From a checkpoint of a small transformer trained on Wikipedia: width 192, no biases in attention or MLP.
Each number is 200 + 40 x the weight over its row's rms, rounded and kept within 0 to 999. Layers, rows and columns count from 0. The size before them is the row's rms in percent of the matrix's.

# down: layer 5 MLP down (transposed), 768x192, rms 0.108, rows 505-540, columns 0-95
# up: layer 5 MLP up, 768x192, rms 0.138, rows 506-541, columns 0-95
down505,085,203,263,285,206,267,220,218,165,241,211,221,164,188,208,217,197,184,210,244,174,267,215,232,217,227,155,193,193,238,170,225,165,201,182,186,110,233,206,186,186,180,180,150,158,186,205,184,286,212,189,216,194,188,176,191,124,217,209,143,216,131,201,128,166,222,273,213,214,218,230,142,276,184,193,207,148,162,214,185,215,211,184,223,194,201,224,199,261,151,224,146,244,139,168,166,204
up506,102,247,238,193,193,245,211,169,135,248,213,179,173,126,202,216,227,236,273,259,153,256,121,205,137,154,216,201,160,212,190,159,178,227,160,259,237,204,172,210,267,183,270,226,183,170,168,167,184,199,159,203,157,174,157,198,175,254,134,215,164,153,179,173,182,235,203,190,192,221,225,257,212,146,212,209,231,265,163,206,170,189,154,252,114,186,201,208,281,243,127,231,201,200,199,194,193
down506,102,177,172,181,251,242,141,133,214,170,159,237,204,158,142,200,203,229,207,233,239,188,178,114,171,157,185,175,158,206,243,229,238,227,236,210,164,147,160,236,189,204,221,195,165,215,222,216,174,283,266,227,216,238,236,260,261,234,200,185,187,276,236,186,233,225,134,159,132,170,183,191,124,245,229,165,181,232,223,186,184,134,223,242,292,178,175,196,232,145,150,173,199,126,141,231,289
up507,098,221,213,229,189,255,177,145,187,256,206,170,144,190,165,280,194,235,155,139,205,212,141,176,228,268,226,228,230,132,261,255,176,190,168,142,219,194,218,134,157,211,183,132,185,249,204,167,232,181,240,222,229,274,199,158,188,195,162,190,172,185,259,176,174,226,213,198,246,270,201,209,199,207,177,236,112,203,167,297,196,257,233,182,204,182,197,251,237,300,186,203,197,189,251,178,204
down507,097,246,232,283,259,220,254,245,217,169,170,166,176,238,249,149,197,232,253,162,246,170,248,238,215,226,182,220,185,196,197,234,185,207,290,182,190,176,200,222,196,225,140,186,197,185,196,204,206,168,112,200,313,163,159,183,185,210,220,184,165,223,235,220,114,92,235,204,196,209,184,262,187,211,231,183,171,166,144,196,271,203,219,213,185,201,151,215,220,245,160,239,269,214,174,246,185
up508,107,244,160,201,194,176,214,236,221,237,210,138,146,221,150,251,219,205,137,228,234,236,224,219,226,254,232,233,130,217,225,108,189,223,292,166,189,170,215,215,216,131,166,240,219,174,174,181,167,154,134,194,201,211,206,145,167,225,180,217,222,259,261,183,151,177,138,166,222,206,178,195,205,160,222,220,144,214,185,195,195,161,160,192,264,193,283,190,199,246,232,163,241,208,197,184,217
down508,106,162,275,220,249,186,251,264,215,177,201,225,274,249,235,157,135,121,226,285,202,241,194,176,236,184,203,242,147,244,240,190,157,231,225,194,231,172,162,165,163,246,263,180,229,174,277,177,219,261,219,177,145,226,239,194,190,176,148,237,146,176,185,141,144,236,176,168,186,156,203,202,197,186,201,222,255,183,262,203,198,240,221,234,256,239,237,217,223,234,256,161,205,141,185,233,95
up509,100,182,196,210,182,120,225,224,223,125,214,223,82,258,209,193,259,182,218,217,262,110,248,247,263,159,279,158,218,178,228,222,214,148,197,207,170,152,223,128,129,234,222,203,204,176,217,223,176,266,234,245,213,220,193,165,220,124,217,133,178,210,164,219,184,244,204,216,207,202,172,196,200,258,140,183,181,252,194,219,237,252,172,176,224,182,243,237,286,173,205,189,172,176,194,200,213
down509,098,235,147,204,212,181,200,156,181,185,159,206,245,182,186,214,236,301,242,166,211,188,205,190,262,237,183,219,176,154,148,196,238,175,224,174,283,243,220,246,186,181,171,115,168,212,193,201,176,193,222,173,221,117,204,144,201,191,215,197,281,83,254,254,220,222,219,216,262,182,180,239,212,192,249,246,135,214,223,237,252,249,182,144,159,205,143,215,143,181,179,124,224,225,190,216,207
up510,097,160,195,250,232,219,178,185,226,197,165,270,128,215,217,194,171,204,207,142,225,238,157,227,204,250,133,239,189,280,246,190,180,214,197,231,201,185,234,290,160,162,240,170,153,195,225,274,194,160,241,220,172,216,200,188,272,239,223,228,135,115,233,135,190,216,228,151,218,215,230,204,223,172,210,173,66,248,213,223,214,281,167,180,203,273,261,284,173,232,229,115,155,128,230,229,178
down510,102,190,195,104,101,194,199,220,166,178,156,220,176,199,213,240,202,181,157,214,177,211,181,169,223,170,185,164,230,190,140,283,210,157,201,192,218,203,145,224,246,183,147,139,207,247,216,188,219,247,187,206,186,194,196,232,127,181,202,228,281,197,215,179,197,182,170,292,169,163,210,252,301,166,224,243,183,262,205,231,107,251,134,93,259,195,181,177,199,245,185,213,208,217,216,181,169
up511,110,180,151,249,158,205,220,196,157,171,203,180,59,144,263,212,128,260,206,213,237,233,220,178,268,180,173,214,201,245,198,264,235,147,123,135,234,227,247,234,303,167,222,154,245,226,222,184,240,194,209,260,223,220,242,234,246,224,211,160,190,137,134,161,193,220,238,222,192,303,184,194,234,192,229,212,171,260,267,190,213,134,143,179,136,214,236,152,209,214,218,119,228,169,210,146,204
down511,105,168,209,149,213,236,154,144,172,202,232,192,205,136,338,179,219,111,202,241,183,203,169,216,193,212,184,172,232,171,143,205,151,216,222,247,175,183,170,189,182,224,159,207,209,222,205,233,261,196,212,182,143,137,233,175,166,203,237,160,214,175,214,194,145,242,210,210,228,168,201,248,139,265,203,129,198,129,160,201,204,193,243,253,195,225,332,245,245,199,214,205,218,226,263,222,169
up512,100,165,183,245,267,135,195,148,196,261,190,241,207,186,197,146,228,151,235,199,201,175,155,156,166,190,244,91,168,202,213,184,170,185,232,221,169,212,233,227,205,225,179,224,213,202,141,158,178,285,245,184,252,188,245,218,197,124,250,166,214,263,200,235,206,160,128,114,229,202,193,302,217,260,200,168,196,224,268,244,173,222,240,222,182,281,219,143,201,231,148,247,209,173,169,234,162
down512,105,210,133,249,149,144,211,228,144,224,194,173,196,192,183,215,274,180,200,220,161,249,171,235,163,98,154,250,230,226,170,241,173,271,221,206,164,186,187,250,193,228,176,224,268,185,252,198,189,231,198,275,157,196,186,287,237,151,179,199,216,220,154,248,227,196,209,225,159,257,201,260,111,122,174,256,199,234,108,214,153,141,166,174,115,262,227,247,149,223,192,135,241,176,275,249,247
up513,098,146,236,167,223,152,154,194,142,232,180,188,215,150,201,211,163,214,147,242,232,240,325,221,183,81,196,155,102,128,259,188,195,194,212,222,189,172,226,208,183,114,223,241,266,201,151,179,243,172,217,164,165,155,228,191,207,150,129,248,167,255,220,206,108,221,274,238,227,253,137,202,233,188,242,166,206,227,187,166,188,232,238,147,230,202,190,160,166,169,185,212,235,176,219,195,200
down513,102,182,212,249,144,177,184,215,225,169,215,240,185,163,218,210,138,198,221,157,161,220,209,193,206,117,262,213,116,225,217,209,194,188,205,217,230,219,242,182,186,190,244,216,180,259,184,235,218,182,139,185,190,220,197,169,220,177,225,258,195,224,195,185,153,186,253,256,238,199,240,180,312,209,195,180,264,231,117,204,209,197,228,262,204,234,194,120,79,159,171,166,237,206,179,100,149
up514,098,200,237,178,219,136,156,299,149,265,200,226,228,188,167,280,217,163,241,190,230,292,188,137,136,247,244,132,226,237,241,259,214,207,234,252,193,213,230,297,215,185,191,89,221,191,208,228,166,155,281,231,186,217,269,247,254,266,306,216,140,186,142,169,272,172,193,233,198,212,189,154,157,211,142,183,205,206,232,227,174,226,238,157,219,190,225,280,269,220,171,189,198,259,141,202,173
down514,098,180,192,197,167,232,202,234,224,202,238,161,193,235,212,155,288,211,182,186,194,240,202,223,220,189,203,175,169,229,254,143,191,224,171,130,194,202,195,109,248,245,208,232,202,198,168,170,225,164,161,221,254,155,182,161,245,257,279,280,212,202,256,207,221,140,230,278,134,268,266,237,248,192,209,209,181,200,168,298,170,157,216,278,199,153,162,136,149,214,211,197,205,168,251,251,161
up515,102,245,165,224,190,156,183,175,187,179,187,213,158,170,197,165,225,210,165,180,123,155,181,246,245,216,221,177,217,221,263,148,194,151,232,200,220,245,191,197,108,270,206,224,157,239,189,227,216,205,160,173,183,139,263,254,212,181,223,207,161,209,227,240,228,209,246,205,189,147,255,168,212,261,223,276,236,124,250,267,237,229,282,164,251,245,182,187,189,261,235,216,272,258,185,136,208
down515,099,223,238,220,178,219,179,212,211,167,250,194,222,254,193,152,223,229,192,208,207,195,170,208,236,155,148,195,218,104,189,189,185,226,137,162,162,180,212,172,213,298,195,190,289,232,163,207,175,142,96,211,196,217,203,154,178,179,162,240,241,246,241,143,264,228,176,193,235,282,152,128,232,174,211,113,178,116,131,222,222,235,226,219,136,194,269,168,176,196,238,142,165,305,308,169,159
up516,088,181,192,183,202,223,242,225,145,189,213,191,141,85,184,241,226,198,229,167,205,192,211,270,183,265,137,261,223,195,186,215,221,203,251,277,215,149,207,155,212,176,125,260,232,211,206,189,161,229,272,187,154,233,133,172,267,179,217,213,185,214,185,194,231,210,253,189,204,208,223,175,226,171,175,149,142,293,277,284,192,136,210,200,122,184,201,198,153,149,267,202,198,207,191,94,195
down516,095,243,143,194,143,221,200,181,187,221,213,158,237,252,186,146,177,222,160,187,185,176,190,191,219,147,291,219,226,144,261,235,162,236,287,212,193,173,198,171,255,242,238,208,173,169,201,193,191,238,339,216,185,216,103,217,157,130,248,155,198,117,220,221,189,221,173,248,131,163,164,195,172,219,202,194,255,211,234,104,154,181,221,153,264,193,187,213,203,204,164,238,244,241,151,205,224
up517,098,234,220,191,197,187,272,197,204,280,238,184,214,166,198,188,235,210,135,142,158,213,176,242,171,237,234,198,140,205,237,259,182,155,187,135,201,184,175,189,196,176,173,252,233,229,139,213,272,226,238,116,247,198,157,247,171,228,200,221,184,185,176,126,173,215,139,206,210,218,182,224,154,190,197,230,184,240,154,173,126,178,201,146,197,262,223,179,176,157,262,206,118,130,162,308,252
down517,092,292,205,173,116,196,206,164,247,207,204,238,213,219,284,192,181,206,208,152,169,127,120,221,139,233,170,150,212,251,97,241,221,184,255,212,156,221,223,154,231,209,150,184,201,207,179,173,214,189,203,193,222,209,196,184,197,195,208,202,234,219,221,230,165,189,178,233,206,195,173,235,211,150,196,168,206,158,166,183,210,183,261,246,183,166,187,240,201,241,191,192,122,233,237,159,161
up518,099,281,177,177,166,212,228,176,185,249,208,175,207,198,235,323,203,162,195,242,247,252,172,153,184,135,211,127,185,243,194,187,233,219,260,194,149,271,208,190,194,162,168,258,224,239,284,235,212,219,298,181,244,233,183,202,216,200,224,122,202,195,229,244,166,187,228,192,253,238,171,173,128,219,220,226,153,197,183,140,220,225,246,140,233,157,217,170,158,174,200,200,128,219,206,214,183
down518,101,179,228,147,213,250,222,152,197,321,150,231,179,254,161,199,177,211,220,198,216,225,182,217,240,233,182,213,189,241,193,123,152,220,147,219,240,153,156,130,184,248,151,293,225,149,196,213,284,177,201,250,216,150,207,201,174,168,169,166,181,193,168,229,203,232,176,217,204,178,164,207,271,167,231,186,166,295,160,220,207,216,236,170,197,190,149,232,160,199,230,126,198,229,167,245,128
up519,099,225,228,192,218,280,226,191,193,197,189,158,257,186,223,239,202,144,266,201,207,207,238,254,226,173,249,173,184,176,159,159,213,176,181,204,160,241,199,233,186,193,266,203,89,200,148,205,190,188,177,260,299,190,201,204,236,150,195,211,160,235,165,111,181,139,221,246,171,260,218,212,253,207,184,153,256,201,157,162,195,158,264,217,194,77,205,188,201,280,231,183,136,183,175,221,268
down519,101,200,210,205,209,243,164,132,237,180,144,157,259,213,222,218,175,186,168,161,173,124,195,89,204,206,147,196,191,231,254,218,257,230,184,246,273,189,197,233,193,171,216,265,167,199,170,192,226,154,226,209,243,253,212,269,215,211,129,180,172,206,180,224,183,271,226,146,198,215,216,231,207,235,211,217,173,192,249,194,167,313,212,153,203,227,147,186,269,186,224,228,229,216,159,192,261
up520,096,180,173,152,199,168,219,192,228,193,168,178,232,178,231,232,189,172,198,182,183,174,221,266,227,132,198,200,168,209,216,219,182,268,213,151,289,150,152,227,207,168,160,141,182,260,163,190,257,264,240,115,225,224,181,217,271,197,256,320,205,233,237,275,204,193,179,260,285,145,144,174,244,221,209,193,204,200,188,156,131,107,183,205,181,97,204,270,206,238,239,234,296,205,194,200,155
down520,093,159,165,182,238,147,174,182,225,200,253,174,233,113,197,168,202,197,207,259,128,108,249,174,201,221,227,244,257,131,210,173,248,235,174,171,217,281,195,217,289,172,146,197,190,172,228,201,233,287,164,188,246,126,188,151,219,183,129,259,229,152,193,231,196,192,184,219,237,229,197,120,252,239,159,187,173,171,305,150,282,247,169,155,121,174,179,160,196,240,191,197,178,182,214,175,189
up521,100,239,207,231,226,184,232,192,158,246,173,175,206,182,162,215,264,142,185,116,192,155,223,239,152,194,175,134,176,225,178,152,247,231,236,236,264,295,195,174,208,180,157,189,214,213,210,226,186,196,106,161,204,169,215,188,141,150,224,240,126,206,167,164,147,193,270,164,206,108,194,250,218,208,184,176,141,194,160,207,217,257,262,187,230,231,227,280,146,234,211,201,205,168,174,309,258
down521,092,218,182,119,216,211,228,150,174,183,97,134,184,188,277,181,149,195,246,172,204,162,184,124,219,158,254,206,246,236,189,198,162,138,271,202,236,182,198,215,230,175,158,204,209,219,193,233,166,253,214,254,141,221,228,215,172,229,188,255,196,223,228,193,251,193,198,165,79,240,191,150,131,129,211,264,263,206,255,203,219,132,212,227,195,272,209,199,239,223,260,203,233,139,134,79,154
up522,099,194,175,205,192,228,160,216,229,203,182,183,184,272,208,148,191,195,188,206,186,176,158,180,241,132,248,151,243,185,228,241,271,215,203,224,166,128,219,255,226,214,207,193,203,200,215,211,224,259,267,217,249,120,210,174,260,269,187,199,226,243,198,143,214,239,262,91,236,121,171,207,206,198,199,176,177,252,210,251,169,211,181,214,229,133,207,229,103,139,203,180,314,171,213,206,192
down522,090,179,241,273,272,305,144,146,209,284,221,189,188,176,284,192,235,188,194,228,191,186,150,176,180,183,181,162,193,187,143,175,183,172,184,237,173,159,202,163,173,157,208,247,177,227,209,242,214,166,181,210,194,270,255,190,177,128,194,219,200,231,192,227,207,250,138,242,227,305,167,196,180,179,225,238,200,245,174,213,152,171,256,204,207,250,198,199,340,250,141,158,141,191,189,210,219
up523,095,195,248,225,259,217,243,180,201,233,168,248,221,216,205,223,201,188,185,176,229,212,221,235,187,270,256,165,272,131,236,273,206,192,276,293,268,209,198,265,268,213,165,207,141,167,220,172,213,202,234,255,211,207,192,131,215,233,202,170,168,268,177,225,191,247,199,201,282,188,226,136,205,160,206,257,243,185,144,198,249,122,216,183,229,262,214,188,223,194,209,223,164,187,163,190,205
down523,100,124,193,156,184,312,250,211,228,140,184,251,191,177,212,266,129,232,239,193,258,209,202,127,197,168,188,163,138,116,167,245,203,139,196,164,234,280,132,217,251,180,197,159,238,219,118,222,206,198,213,185,236,177,207,171,261,188,81,172,240,164,147,146,227,191,207,174,148,192,176,261,203,154,208,252,248,179,221,183,205,222,166,232,188,239,203,163,231,181,138,228,195,209,180,189,217
up524,107,212,261,203,196,199,268,225,187,203,239,164,185,221,174,154,189,206,198,261,197,192,181,254,193,257,89,171,258,164,207,190,235,174,120,101,238,201,242,169,272,188,247,147,157,199,204,220,232,222,217,217,175,267,222,151,219,245,205,215,221,154,130,209,206,215,230,249,167,257,217,279,247,193,193,145,147,186,278,180,178,178,219,172,226,165,122,184,265,205,207,154,203,197,227,297,242
down524,109,177,232,146,173,172,197,237,141,162,127,163,172,196,236,210,122,123,216,224,272,178,217,272,196,238,240,264,215,184,142,227,245,206,205,166,186,231,214,186,244,275,208,231,224,234,135,259,221,247,160,241,183,213,203,272,220,259,182,198,187,162,180,235,171,165,148,299,178,206,111,199,210,257,205,209,194,238,265,159,217,212,194,184,286,206,257,175,129,228,152,191,193,212,235,264,231
up525,096,232,227,240,163,130,262,142,175,183,164,248,106,208,193,196,174,228,226,224,266,174,220,164,103,196,173,214,200,168,175,232,256,198,247,215,191,223,223,173,247,199,296,180,212,186,228,127,190,173,165,188,192,243,250,204,240,178,234,209,130,227,172,179,200,232,162,186,313,216,162,142,261,174,94,185,274,176,169,133,175,183,228,167,172,209,216,208,252,158,270,206,234,161,224,250,253
down525,101,245,156,257,237,244,127,173,205,183,194,210,237,230,161,257,182,178,237,208,197,240,174,267,290,229,221,285,201,140,262,265,170,234,94,152,182,190,191,217,72,188,204,269,178,188,143,212,101,206,157,250,259,209,165,203,205,255,193,192,251,163,198,256,264,231,140,264,148,206,200,206,173,211,234,163,247,144,221,225,283,123,218,277,173,179,164,187,192,271,226,161,148,241,174,174,168
up526,109,186,224,209,206,209,236,212,218,148,190,197,271,272,229,208,219,179,285,194,179,184,182,160,159,228,233,216,130,232,205,229,181,228,302,200,256,137,228,171,171,211,217,180,238,144,242,230,236,182,227,183,173,311,275,180,161,238,198,209,188,162,185,203,66,159,179,131,180,269,218,184,174,195,185,246,163,241,216,182,209,176,114,218,163,221,232,221,169,158,251,217,251,241,170,226,254
down526,109,180,208,177,205,165,231,287,192,215,240,171,198,156,215,254,258,267,265,214,218,174,187,229,141,247,272,265,141,204,219,210,134,160,198,210,160,193,281,247,274,182,238,201,176,176,178,190,197,238,156,191,192,130,233,190,230,188,199,219,191,191,116,139,213,215,135,162,168,154,208,220,173,168,239,168,233,140,175,217,215,126,172,196,217,220,113,215,218,241,200,253,163,169,182,241,147
up527,095,223,230,171,236,233,188,240,230,279,235,204,204,153,224,162,182,270,162,192,238,262,235,206,162,194,240,279,183,233,252,147,215,219,125,215,181,201,267,191,134,218,150,189,179,225,271,213,255,218,104,222,127,258,253,176,217,186,188,189,159,234,188,243,154,217,206,207,196,222,250,284,182,180,219,156,233,183,193,170,101,195,281,181,115,190,219,213,244,208,196,218,203,234,131,176,217
down527,099,228,224,154,192,214,166,218,170,238,219,148,258,188,228,221,184,210,182,161,208,204,108,195,213,187,187,161,218,128,146,162,180,186,222,197,97,124,215,192,162,149,125,272,172,169,126,222,138,221,218,186,253,185,210,177,235,255,270,202,215,204,197,117,141,188,190,124,249,270,213,149,247,160,104,230,255,200,217,211,168,215,155,222,207,198,150,127,151,158,242,216,231,274,132,271,223
up528,095,120,288,234,201,231,231,212,212,169,229,229,204,235,233,270,240,150,195,208,136,208,185,191,134,171,131,159,183,203,184,195,190,186,233,219,194,182,227,218,203,235,183,131,155,190,185,188,244,277,211,232,189,183,157,185,241,163,280,151,107,240,162,216,208,241,244,150,204,214,211,193,175,227,212,176,163,232,247,196,173,171,149,241,239,221,128,280,297,273,197,216,230,172,179,136,218
down528,088,239,231,231,236,214,174,209,220,221,143,229,262,158,261,248,105,235,179,251,170,176,223,170,138,223,191,210,196,284,265,238,156,162,218,198,144,217,218,146,225,170,204,219,197,239,234,113,244,177,216,178,238,165,218,241,203,279,224,209,192,121,233,206,172,172,239,145,225,73,231,169,250,220,176,240,275,154,194,184,210,162,214,185,225,201,276,181,149,171,192,122,257,224,197,160,237
up529,104,250,225,228,203,147,207,177,181,224,225,158,152,179,188,244,253,275,202,262,269,219,183,200,164,211,101,215,149,227,255,192,198,226,159,233,248,225,237,204,254,226,189,206,255,162,224,171,249,203,180,217,211,211,213,212,188,226,165,152,202,218,182,111,145,136,279,152,319,217,235,222,195,264,238,189,177,174,327,176,113,200,193,209,234,199,119,184,145,212,199,138,207,155,215,141,149
down529,102,206,204,190,206,173,234,232,158,216,190,175,125,312,263,255,220,176,178,248,261,164,177,168,291,295,149,181,263,152,168,169,109,212,210,199,190,246,227,212,221,198,198,230,208,186,288,106,162,196,193,153,268,168,221,114,129,216,218,258,231,178,240,190,219,155,135,237,224,235,208,164,309,254,221,183,257,215,234,216,203,142,201,169,232,214,181,252,177,222,164,203,189,192,306,268,267
up530,103,247,167,210,140,176,178,221,267,219,216,170,223,141,260,258,216,215,143,223,173,271,199,128,156,208,209,273,182,270,152,198,246,208,187,192,155,284,207,219,110,229,192,164,199,314,154,271,146,234,201,184,146,213,270,169,177,206,194,185,208,105,222,208,207,175,183,176,217,157,272,169,205,186,274,142,205,198,238,156,193,165,112,203,206,292,238,142,221,202,235,248,227,185,129,206,238
down530,098,211,247,267,119,234,222,221,200,174,197,243,235,253,262,169,182,228,239,119,232,253,202,154,226,223,117,209,276,166,270,223,194,222,229,205,232,147,157,192,180,210,218,244,171,265,200,229,220,194,207,232,261,215,153,150,237,206,265,152,218,162,152,174,263,232,238,210,209,161,146,256,206,224,207,247,228,240,155,198,245,176,229,213,206,248,194,137,214,214,203,234,256,144,187,249,245
up531,095,224,176,231,163,234,181,216,204,250,138,279,192,153,272,181,137,143,257,269,202,198,219,200,163,235,192,208,179,167,187,195,148,156,245,184,196,264,171,187,289,196,181,193,204,180,138,212,258,226,141,197,224,291,218,216,251,200,179,205,158,231,205,130,201,215,237,170,148,204,163,269,245,188,184,104,218,195,248,230,236,167,147,227,206,259,203,182,195,173,205,225,237,235,190,176,205
down531,098,178,240,137,207,208,208,226,196,155,239,249,181,233,137,247,276,214,208,150,201,242,183,200,201,228,238,235,256,246,179,156,244,207,224,252,258,169,177,259,118,210,120,276,169,171,239,221,156,163,193,178,196,217,205,204,182,213,219,275,212,202,203,254,265,157,159,221,145,206,228,232,179,175,171,249,214,233,228,204,150,217,308,266,203,160,220,269,194,215,163,184,215,196,202,150,209
up532,090,202,194,193,180,167,251,257,248,214,224,280,207,233,187,142,269,189,233,158,187,229,250,236,184,209,226,126,149,218,188,190,173,211,186,192,218,131,241,196,258,198,238,213,173,34,146,212,227,154,294,186,159,198,200,166,213,247,155,223,220,215,220,218,181,259,170,246,224,279,249,184,168,158,167,143,204,127,163,244,189,183,154,232,150,171,217,224,205,236,208,137,251,249,278,269,243
down532,092,183,186,181,222,189,248,135,165,171,128,200,195,250,247,200,230,220,157,220,242,265,156,205,161,157,226,145,189,265,168,212,186,221,188,152,188,200,199,224,90,284,169,95,151,241,283,198,185,299,193,222,179,210,241,177,170,185,149,177,205,207,182,127,138,222,194,160,193,259,181,232,305,193,207,160,227,170,208,219,160,130,189,175,169,252,228,185,219,202,157,207,141,171,194,260,186
up533,099,274,156,208,222,194,216,207,165,243,195,259,278,289,112,173,187,237,245,172,140,115,202,163,168,145,190,127,192,183,240,143,236,226,194,176,203,190,222,228,291,174,224,160,247,209,215,155,253,210,176,239,216,172,233,201,277,139,197,197,156,179,134,123,260,130,178,223,195,251,168,193,258,231,177,272,202,119,203,168,215,270,166,154,137,194,238,235,167,153,186,165,214,209,159,208,179
down533,097,175,160,140,149,194,213,214,156,200,215,246,197,165,224,214,197,206,233,155,182,106,254,206,162,208,213,229,153,155,258,182,243,171,170,213,168,271,208,183,200,164,191,195,126,236,152,235,191,196,228,143,195,194,159,268,234,243,233,196,141,144,233,242,259,233,203,138,155,191,233,151,222,237,132,173,195,211,218,147,183,238,232,264,161,115,201,271,231,139,187,225,152,80,215,172,213
up534,106,261,167,227,197,204,128,150,218,225,183,155,230,210,175,136,227,128,217,144,236,218,164,230,128,150,201,192,122,255,228,249,189,159,228,215,244,238,260,173,201,191,180,255,263,217,167,218,150,188,120,197,183,180,252,193,211,217,205,223,156,169,177,242,191,229,234,189,174,227,158,175,184,214,232,209,236,198,271,242,204,203,105,227,240,136,167,142,225,274,218,140,209,198,238,205,208
down534,110,236,207,174,239,222,132,143,188,125,131,195,222,216,218,235,214,212,171,195,130,249,217,194,153,195,152,156,160,210,214,216,113,253,243,158,161,199,206,199,250,220,238,253,132,212,199,113,233,160,175,217,279,132,150,151,172,224,158,188,209,218,203,193,211,225,193,195,269,224,258,210,214,103,239,141,245,135,153,194,193,184,265,208,221,197,186,243,258,270,261,216,233,219,183,254,245
up535,099,174,209,188,211,168,227,222,130,194,237,240,191,175,204,159,219,213,221,208,242,183,180,168,211,168,189,288,212,229,190,141,197,269,199,304,208,217,180,194,141,168,207,168,146,229,119,180,216,243,198,239,232,114,267,242,216,145,134,246,226,203,213,127,168,202,228,220,207,210,219,258,108,162,189,234,192,156,168,166,151,210,237,191,247,270,192,207,205,165,160,164,233,87,214,243,248
down535,098,215,190,130,256,206,149,166,189,212,200,142,152,194,264,214,183,210,176,142,173,228,199,235,189,172,222,134,202,304,181,136,205,246,221,278,156,197,117,211,214,201,199,229,180,190,212,215,201,280,182,256,210,260,127,202,178,170,218,169,192,191,208,218,131,142,127,153,189,54,136,227,165,197,191,116,154,162,203,257,218,281,175,223,178,202,201,205,287,214,225,237,108,264,298,244,167
up536,109,130,176,210,153,188,173,165,252,214,190,193,201,158,270,162,170,137,275,156,200,176,152,302,247,298,242,141,185,211,198,235,137,122,271,226,146,127,204,175,197,196,220,148,230,190,135,217,237,188,160,206,221,196,196,172,229,204,171,261,224,217,208,176,127,230,221,238,182,224,237,190,171,142,237,186,253,205,212,248,183,297,176,229,141,242,210,199,209,196,214,222,208,174,253,247,197
down536,093,222,205,164,170,150,178,131,201,229,197,280,158,245,140,204,213,234,165,192,226,205,189,162,188,233,219,183,270,134,214,158,259,206,145,218,171,234,212,198,221,288,214,217,181,223,180,160,257,164,250,182,180,226,244,257,194,172,255,155,203,276,158,166,216,209,178,213,196,139,200,242,239,169,157,131,221,208,180,158,188,169,175,194,133,172,222,315,183,193,168,243,189,170,271,250,250
up537,101,110,150,210,243,130,274,183,159,220,122,253,136,200,227,217,145,117,150,202,211,192,179,160,205,173,265,220,164,193,226,138,199,203,181,157,145,192,206,222,234,249,177,186,197,151,164,115,158,140,235,256,245,189,150,215,250,129,138,249,179,288,246,150,255,227,160,192,196,187,209,151,229,172,191,182,205,225,182,209,212,227,157,134,211,176,203,163,236,264,220,154,173,194,163,231,224
down537,098,203,210,190,209,257,202,149,168,262,174,202,179,208,252,216,150,221,140,204,273,203,176,295,239,182,229,213,262,187,165,207,186,223,199,226,210,227,245,193,225,168,151,155,208,180,235,121,179,203,171,293,177,122,192,248,196,232,180,203,206,158,163,119,210,205,158,213,166,188,209,124,165,201,138,223,220,266,220,175,240,222,164,67,229,192,258,219,180,209,202,207,150,250,243,222,172
up538,110,242,181,236,234,224,154,201,220,273,287,182,206,223,214,213,298,249,200,234,191,186,184,238,229,73,118,129,160,192,137,155,164,280,143,237,221,87,245,152,233,222,234,233,217,230,201,142,198,161,170,189,162,144,321,195,194,154,210,170,177,274,247,191,242,250,246,205,266,225,202,200,200,169,241,225,222,190,215,234,167,191,212,114,102,179,214,177,215,156,169,187,157,173,222,146,209
down538,112,172,155,263,188,195,167,250,207,201,204,300,180,199,268,172,180,240,197,161,155,270,158,169,160,171,180,195,201,175,188,234,130,206,171,265,163,194,159,192,219,198,246,209,170,137,153,175,197,215,198,294,154,272,231,132,138,207,212,151,120,208,213,220,186,255,193,241,223,229,178,207,109,189,217,194,253,183,134,168,211,130,258,189,232,194,197,123,249,183,168,240,264,196,282,220,186
up539,102,207,189,222,199,129,158,162,217,202,207,67,230,187,174,187,198,220,217,225,171,221,260,140,206,205,286,239,180,259,146,209,156,197,205,184,157,243,177,197,205,119,114,204,228,184,221,227,166,170,176,229,83,230,197,233,232,218,188,284,177,157,257,216,226,211,233,225,166,223,178,217,256,226,193,145,218,184,191,206,170,235,207,172,235,136,187,170,139,151,280,147,244,151,115,338,241
down539,109,192,191,229,180,171,187,200,187,161,181,302,224,228,187,139,158,244,166,216,159,163,293,148,167,132,168,209,232,210,155,220,169,268,168,181,226,136,86,141,204,211,180,256,184,143,215,220,238,180,228,202,115,145,220,183,205,216,223,150,208,167,164,171,190,174,277,196,201,155,186,162,162,225,174,220,283,237,234,215,222,227,283,246,162,244,287,219,232,254,159,201,205,226,225,162,175
up540,101,211,138,145,215,234,190,237,214,229,175,183,178,210,213,190,197,209,203,234,149,159,199,269,198,230,175,180,167,235,228,171,207,260,160,175,200,200,178,157,228,174,240,168,260,181,231,219,242,223,182,94,239,211,134,170,186,162,197,175,211,255,210,259,189,208,217,135,96,253,153,194,190,193,205,260,278,233,195,197,197,159,191,203,165,224,228,201,231,202,142,149,210,201,160,135,196
down540,093,215,201,181,195,131,194,229,228,214,232,214,223,182,148,164,167,238,188,209,228,219,112,226,165,204,221,126,142,213,179,209,152,220,197,189,218,182,178,181,213,259,151,254,169,183,173,202,239,171,264,226,222,166,237,171,169,141,242,195,164,214,225,220,182,247,234,154,155,256,125,190,174,225,193,242,163,184,217,205,71,218,240,207,186,191,243,113,217,235,181,277,204,266,136,221,204
up541,099,287,225,192,214,182,155,275,235,176,138,143,148,184,233,223,182,184,185,222,249,205,250,228,238,200,237,255,158,194,133,191,186,200,213,231,210,227,218,227,283,237,235,204,221,192,209,182,222,270,204,212,245,202,178,263,243,142,234,151,217,181,234,136,194,139,244,127,268,103,170,198,165,228,180,176,178,252,239,276,160,183,134,202,217,162,149,189,168,134,184,181,168,193,205,202,188